{
  "n_layer": 10,
  "d_model": 320,
  "n_head": 10,
  "n_kv_head": 5,
  "head_dim": 32,
  "d_mlp": 1280,
  "vocab_size": 13360,
  "activation": "tanh_gelu",
  "norm": "rmsnorm",
  "norm_place": "pre",
  "norm_eps": 1e-06,
  "positions": "rope",
  "rope_base": 10000.0,
  "rope_fraction": 1.0,
  "qk_norm": false,
  "attn_scale": 0.177,
  "bias": "none",
  "tie_embeddings": false,
  "parallel_block": false,
  "extras": ["capped logits"],
  "init": "normal",
  "init_std_qkv": 0.0327,
  "init_std_o": 0.0,
  "init_std_up": 0.0327,
  "init_std_down": 0.0,
  "optimizer": "soap_variant",
  "lr": 0.00518,
  "beta1": 0.95,
  "beta2": 0.99,
  "weight_decay": 0.085,
  "lr_head": 0.0092,
  "grad_clip": 2.0,
  "warmup_steps": 200,
  "schedule": "wsd",
  "decay_fraction": 0.795,
  "decay_shape": "linear",
  "final_lr_fraction": 0.1,
  "batch_tokens": 262144,
  "seq_len": 256,
  "doc_mask": false,
  "train_tokens": 1131000000,
  "steps": 4315,
  "dataset": "wikipedia_en"
}
Each number is 500 + 40 x the weight over its row's rms, rounded and kept within 0 to 999. Layers, rows and columns count from 0. Numbers have three digits each. The size before them is the row's rms in percent of the matrix's.

# layer 7 attention output (transposed), 320x320, rms 0.157, rows 78-95,109-127, columns 0-79
104:565495425525426450515496499536536521488496461477477467492487543512517494525479544502509524396511585533493518538458457436427481517516440497561471558524504516560493461523520517474489484492492584501499489475441563503512470492520514494456476502
096:540474496398517513484539435442450463434461449471526529540559421492488576521564409454494478600505516545512522518501482465440469516482487564528473502510511413461470505522532572510551542489445485466502494480492492544548486462503474523474461509
094:484496541478416495491537544449456508526540429502433528458520503440541517507509463505516516512519491543558482486526572498487574530532449556546538535425503477411465530557494482575522507476471566489487477483492476533563499499541487467489484542
103:515485493471466503489510525528539482453515455494451464507434569503417497577482512536535495586489468519530454570499515561523469516495550438501490513483486471519538509494504495585494505540544504502452480445542486495534480514461577457529521473
094:434487457520478585505439442454498487434438532502476491483435476481550524481558444492555565497475422493424512509522513454449563429493436459456523526514493454533461584572498613445500446550484458434516460474477491521469492502542533429546484505
105:510525469543450487470504467462499539473491488522471432506482495527472404491472512557550469519520549609513463519490544499431508611493550492540515514442477488547578532520480488517555507564530532558522484512456440511566523508443478510516520493
097:499594450540510451569454548455471541439560493454544519497457487526438527491467447532510464452482466576480458448474539538556558560462451500469542453456499534500455477539504447467494560434440561490488460421548511465457488516448484501542508454
102:484469452517472518434535460461570484446429526468521473529482516507497466529460492510461512465483516499540495478469451481493494478493607488473490474534426450539517495522541576588453509528481471530529412471464497520559510504529571477489536505
097:457506471386541540502547513514576528526564510508501480550504475471519477489480469454552428535522491539488521506449445515481461539532536504441544523498530431475550544477510473520501472555462395454448557472403493491526515527514478527495499552
094:509474506453509530432496450518432408454517507479494472451459539440441529512498529560512452502522548498459505525488486542520515517478483464475442527463464485501507569530522594567477439476464509596567505424506540554492544506499443519500521431
096:502518516469523541411520499465475537468453439552491481534525465470470517480543481530413446493480524410528556507412542443525522503491485512493554456514500540531484404547404486530509483505520544523609413495536547495472418508482529498533538529
098:479514595495551431490482488404470471508501515500463515492544525552461474471551482556507552491377513505482469480512512455510521558480575514460494507506485507569478500516524457547536498583469508507540452466507467499484540457563537533474501526
099:441510540499485605527504526499543525498560535577547442497518544458546535495458429484489476458503484470494497549553487489581470492524520518533541485509523560438502447501519568542511508516542440449494488416509508539457490507536507483503482513
102:567518549466505517527520489482510535531506547521515401506472504538559479528528437484514467503467455540522493436533535510495473515508580491417505501503476513485455414509545584511538516459541474446467489556433526489509508515403529519499562503
090:550586528498450543443510465496515485441473491547588485489552465449510496498482614549483487433456451490587441489534491435441454521532504531518447524463508543483521577472505595504535497487508433534529523474485506488552504474561485488503534570
099:425442535516545534508482525570490437554515570522455577488494458508512419473489511547450453455529528503430515534544525496526518507530490467435479554446524561533497479537530525511454559524502529474502510508458414533476445468406444504542516505
096:418549483551517402471450566536434490554467497557529521500506543462578476499452523488471482527443529571569545427471518573482504529519535546489498536496473553472598468438491428472507509477500465528482548537528482490504545518517469452450550598
096:556485452410484452487502488536568461501484520556437426463486479487496498501487466455556506481491497485564506512544486489453497556468518495490513476492470472503525498429551554552559487595545505486477448530497544507453518514471529521559466542
080:537563517564474476507501501499505489479511527479526521494499579528578552504541618429473507517525505479481550473510464512467501506511452499469511496480448511410420536513479532450496476553530464467559470472493547434510497436490485530474470523
095:509520552503522531477530494469495541497490502531551475497464489382522489448528520457544444558490426493482496522506518561548480495546478615470469472590485535464495506433459456538489554492510469458485481566521508445459479534472534439515552495
087:509536504474474491523526531502556512620484552505521452425534521501514493434498542560532484422501544459536551468456553505490523483520472483481525474458563512537544468598429488505500515517508488520510501575492490484460484586529552449498510464
082:530519445522466498495419460515618509479453527542511507538496512486519478463487539463465439539463456493459424529479474526567402447470519521537470522526524522505487517516544538443431486505503498525535537550510560521473474502537560527484565434
078:453473519515480430522504498469523554548448594478561493489539506510522504401528479464416476495473581537444465488444475463452520489501467536495513505470473516557455498498485500433557505540506470507479512457458509528493457466538448527413466487
095:540513533552458444456579522523500499527575507475491491512539510447446526455430549503510464500508565529544517441464529547471455526514465539541515465519506559499536450480605508490475533419504510488467560522497503474504477450442464545578526546
079:524464470487564525526528522510547457537505490553518544480512445482534584514439501476510562490479482377517534473515438494513499473504474457541469508474530481508499455476456490431472492498437435445457527541517535484502472528566534457492452528
077:515504518539501524456504509494482441501489487534500472457519481406615550490472458422510528542461462537485525517472503507433433471568531496579429512568487476493487529497563493550452471475481510500472487587482410507470527490547546474494480484
090:418523533414433502563438533520446473510624469516465467473544458565557556496530440504516506506480433537448509457458490524478521505486407407545527533523493475465506531469443514481616520523435468527493548556554553533467490492499471548494489464
091:534511536614510448459536474480498459457482460452531465455479529503501479438503559550481556475520450456484586469525556492477484459529440568553468586522491556546502448491470572471501488406527587519546446521500449485469519512502615485501483503
083:486470527547563494483546491493534571496474497459456488550465499506487473404464552408497486548467453494547525513521495466491504505493490578543523512502492499428467446466507527418488497527622493469466483521453506430501418524506574509480486528
093:458476547520490460552497452500505482477491493513523480475477485477596497447455477438573489539500496581471486512516492506537492483605484515562488495454476449509526490508538532478522572436471491476462467481495402507492500519571516451499421513
085:489495439485492598539528521559484508467489456514512476451487501571479509540480440534536501518567512459494524553511490447494515456485464482501492505482437500416496522487493537488444441483493500540486530448542510494504522549459534500535484482
077:526490489451495461522485484532522590544452475545481555414512459496435491497533536527527542590603510574549513460468549463501534580481534523501491543466470491525494597474462443508497507549552541538520530550495523511594503536513536480428509415
077:439456474476526515429480508460482454463549463477472563495456534478517568515455542467503536535557545483517575497487457536509524485568466529509528531505484538456524534535495477460402475603474436546512522497523504483513478416612552458502450484
092:500526516449526524483494478523478472545522504480444545504481546634570474500472432444531498513470487484475561521471519516486504403487534435495488504547526455520497439542521422477587496528471545520491525516457532588480525486500467546491494479
079:531535524457484471485529488436567543466519520430558390481463570472466534487537416439511500535479421451525482501444445522464450453519521513532494513497470489476548570506478446502515521503491450496567484552452584423532497493550510433447437521
081:555467532473463518580579425421523479492574535563519473483520508454434508448511431555549519486591496419503478525473536452536514440519550504527597546442469427463525482515480535470545538517532523507507532451487478442484471456440475528558511512
084:457529472538535510543505488448449487467540476474553556458529530534443489490529479487464449482523605424425506524482523495511519508534483512536514432468511518516473544557497476443512580476488512514510481533507479533575505468494401534546557503
# layer 7 attention value, 160x320, rms 0.184, rows 46-63, columns 0-79
099:528492476467511583540453491549457550511577448475436461468520508449448493434488438479441506508565481468481413415512520483508525484527589462522563484473480486532474467485474475473428542447485484492497441563514497482513529490519472494479527536
079:496573520439490483458498549573536605505446479540434524427493534443514539454481555489550489467586472440428503531479474564514476467497493510480506486483553438508500505459505514474508493481448562470440501528492514449503465491523407506487515523
085:510451416486529517466492466502472507454523518513521506548478420526489502495541504433439521417607528524458546504463462476505511525424524477511524494536475530502461469505501525510519496581491425533477479553596491494491449506501410439573475534
085:487557470526511521504467512531483443551443512484468507501535459485527506519523525497436530560536403479470561555525501448546460449515519489538526475528495492460567539498504484516491453465532440508548533507477462458500585534532445461553497510
086:484486488511508547462514584519529514622542506527554526489601469461470515511561544502480511459518524478542465473496453431487562466511591546535501486513523485532510527504529489483461532498529476509441529524523463473425532499521536578483528452
086:452446570453496528503451515544464464519467482480482554521545593488442505554501449516481475467570509544427499534526521470557431533505546461479502518426546484434500497515462462498555533503478506471525483518474529515465429433467433517539459593
080:533479515491443445493484430492512514508504468499512411489494522549459492471559554485401522541479532527427551470509537486545485559519506487480536503470496516449475514553518554521489557513550454487522463555551497591547502535518573467456538471
096:502555419544575431539510523474511522561481508473516538498562495524397548495494492500567477525432501511485477589482515517504515522530422513520509530527556481390527518440487487479462504516485550448444484510485502516491463488445461537463452488
088:541597495528535467507442501482479462483560519492507546515521473378509418426542463512393501487486489531475500476497480487575513479512527495531444542466449507521464472502495518544587527456543433512480482518499552476517491516559443433484534461
083:553488551420467525438503561506504518492550477526441572489511456511484520467577452526481527473604544455573466491578524430452489538448502500507495463492542536496485544508433455461496455431480458488486497481547479511527526569518519494526459498
094:558530547468439540501467518490532478534526499531445472477591535587456537412525516594520508543529490567516508475498461543533499514495542476527514498499447509550486515543514447480463489407523540527481559540537491500513567537460426487433511464
084:456528541520455524524482468490456484477569490470496538506540500486447516624449472506438449375490469510522525498460557482560440464573436520562489469521539441458431496509514572509512487586502489507508509590520506498475453515474505548465488506
084:610519505531463497452481442477482467515474508513511499477497467556531498480472432458460523467477487509542417541539508525474419442487508548505505501458513488512498518541579464528484608556449467531487435485488531483455495490456415478528442548
085:524486479464497516536517470511479484448434476481517526510540413490471497498436604501531535550525491506427485554423415498476500428456516486546455513462542443500434477469483427477488472536485440521551537479521482477514472474555484498471471530
087:445527424483480448557538579502487530558549522467542472515481548578496558539424484544470467528451609559474520496500476528526513520483407475543538445515456483478502480507477510544442483541499511480520583508494494493490411504439517419439477500
080:528536526540437479521550472422537519417524474468560556469463497547458519525561469493500537549496510413575530476450368491461541507448457466513486437449523480415499493469443521524495458479513505486492482535519483527430521560521527526512496446
085:529517521469510490545539572477570505451427536493527528478557506517562553553526525512517534479500510450462508495488454550416499480513447510512547490460493518539469560510521530481501451491511394491543465484448532473549565474507541507481469500
084:496543477579502538497532531529437499539532478531477460567555532504461529510511431490489494567479448490451483490489480498494442446542485474512456582490453490455487462490485482441517476475528504483559522547455479504436430484541542495502491481
# layer 7 attention query, 320x320, rms 0.113, rows 128-136,160-168, columns 0-79
065:523484532385458473471459509497432498497569444498472448509465516478504559472518558432522455520473489447459547497555460483532540509523453501508558471479491508497569464467481455478541489526476553448459471527526473469545493455506510520433520494
065:515476540426447499538514534576490567591540534582460495543523535456474517449575455458524494485569474490496500509503489526490489482534512497527561459507470429540473557483498462497503522571515545511427498448540533459499466495488535492395515519
086:457588541558578502485520461573454526457534548529503476503503477552490483603468502459536530483489533522557440472446430490510492523496472473535527519515498495524531490494487468439532517504492467491459485428475467481442503500416396557546440482
070:577570439483490487518486458501497516481491570502492485541456499510483494543520488417559543474470563523496457436539511461574530417516474464520480502513455489505503518449522516530461558506536525429453473500548560467404461498471541519557461526
066:527423478526469521473524531500558498482484462448547493534442471420522525482523515531453453491590497479478525515569540496477400454445501544480450484526504460447491586519494493527469507526531460516516477524507590512562437482507561519419596465
074:512492502465484477531553500529445489477534569498499455465462566517455521537551460475512531466518500548520510459491474481516484461472517538541511527485513492549494535479484525520481531511504546419544434524493495474407482530557465488493471474
073:431457563526506517510475521517472549557482488475483548469553479505507531529489436554494457475462515510493497534493418448566471499552474505479525550514540586531534475392540516500425513549461525478461505503470435536477522486521475541558497478
120:466500557505473468497552518508447482515513569385513496517564491497524509605488415566514482463537511610544540510447450494554467465608478505553532585462504517484517520455526560481434508513466477456561453475533464472519504449524508525566502461
112:548573534566541417528509492538533478553432542506490490488551516467478467479478538447491529518460532543518496487523516474508454477469435458426480489505552582546462457503575504528519590509557517526530476515490508482477589494499473513580539445
095:580546441473551537544524500473484475489525499537515514450513508446565590482484538450527579521427465500439514477517493558480496490491507492445518525446487502513558460554479485491520454492430504559497530520536560461424549487500463461485489476
082:506554520517459452531507523490452480488515489510542483513503498499514450483478514483517464445520498442390543402515516503496472462549500474511517501557538456544523524576585478481401498460474592450504478489508472451519478497591488463469463527
099:424500532546441446507501481545486520472523482480465538460592527544429525426552473554572474480480533495520430536487522514563477548525490420490497514510425437449441527489517556497509514492547494493525496450529448568478528466490473498542458550
088:451499422543463483520532478520432456442532530458461509525474479572507413476554561480483443553521517503483531456489486450440539479450489538532499550545467479554474495613508523518495511443459610520442460462500481498535469496610502483460454486
128:459554483473486561575516489520486483457478579493505512517471433550542487537522478445524489502540467507492552508436476447492502433396455566491538540498463500543551478535481514455484500522451575520434520511526511462470477547577617496484520468
109:524561456519508517518558511536462470536433513365498474526516510554484406504506463477493536418482522496493554460586494481477472501452478518489610505523562515564539478540549423499510577484461536505535450455512468449479506498560508485541556466
138:440511556508507410450496546531501462491470521476455522554496477530546479517485522558530458573459498587544491551496549490512507454462536585448438535481466572513491482439485532563470555454487524502473457399534504511540564536500525508524492501
110:472517554475532537576505528423494542510452542466418523475527473580553472504424497551466527492489495550506495475532472476483537516452540563498457505443499558503563438495528454522480530497508486584479497486451516539518582455453497471454509482
076:548508483458468496577509456486495461493471578401518459480503513463527475504542467442472529541471522542437503484490477502464433447438450518458481513513514594541580503501517565503501573515521487547569515528553527443456521435569542500548494460
# layer 7 attention key, 160x320, rms 0.105, rows 64-71, columns 0-79
069:434457470487482490501538434461518518508448533460517535471522473538499509432503545524506497439501554518511455577461498531547436544440457541515478458549458426517532532448509575528549488535510563553471538573532468555474461536573520498476498529
060:477541463541516533517512479460445497489452540436442516465527429466527509543531550525439481436463471457452565515541500493515487505457457504513514472523497481507539546549539583514468489479521566530530489518497449558517479540570492433495459571
078:607565508529488439593455497482477478514509424471496559459492472461544470470460457575425576477495489533489520464524492503529534486550549448475508531478503494475447548519483553484462418486497488483534543536503498470483482470464507465536469526
080:413458557453503515510507511544568566535522473561417458517495513521516576499500407509521439529450403498485458491491485429523513546493521601495549480435501464534512453463466534491508552565477463556463461488438564581506510543448503463456539527
089:428440502472456472529483511527484555520512531523461482474527478514519545525498454482583465500536524548463452522464459499528496541447442599545515471466496522497602447535530543550480563460497529511464479525497525558496502533491512478475487449
096:458510463444452505464559509590599583505466519566435524468541493512525498504441492481549446503487465522475488583436540510490524522520493468471497523476462493524506469471508531500502526522507487583491522538467522503531521464439474481486510584
134:534537524447509503506504457441459443502493512450550475478499531505497370580528521444439562459462574455508623477522559507455493453549502464511532553516558539565534533480496459453519513472482449431523500506504415415467434494451504498553440483
090:497544462483467405558535489585525530536487505531478535473543469450469548500542536563578561536475504446465510538488548516531564526504434521474493454541543456490475492571518413588479543550476526483531438586528499542555571496552490552602499489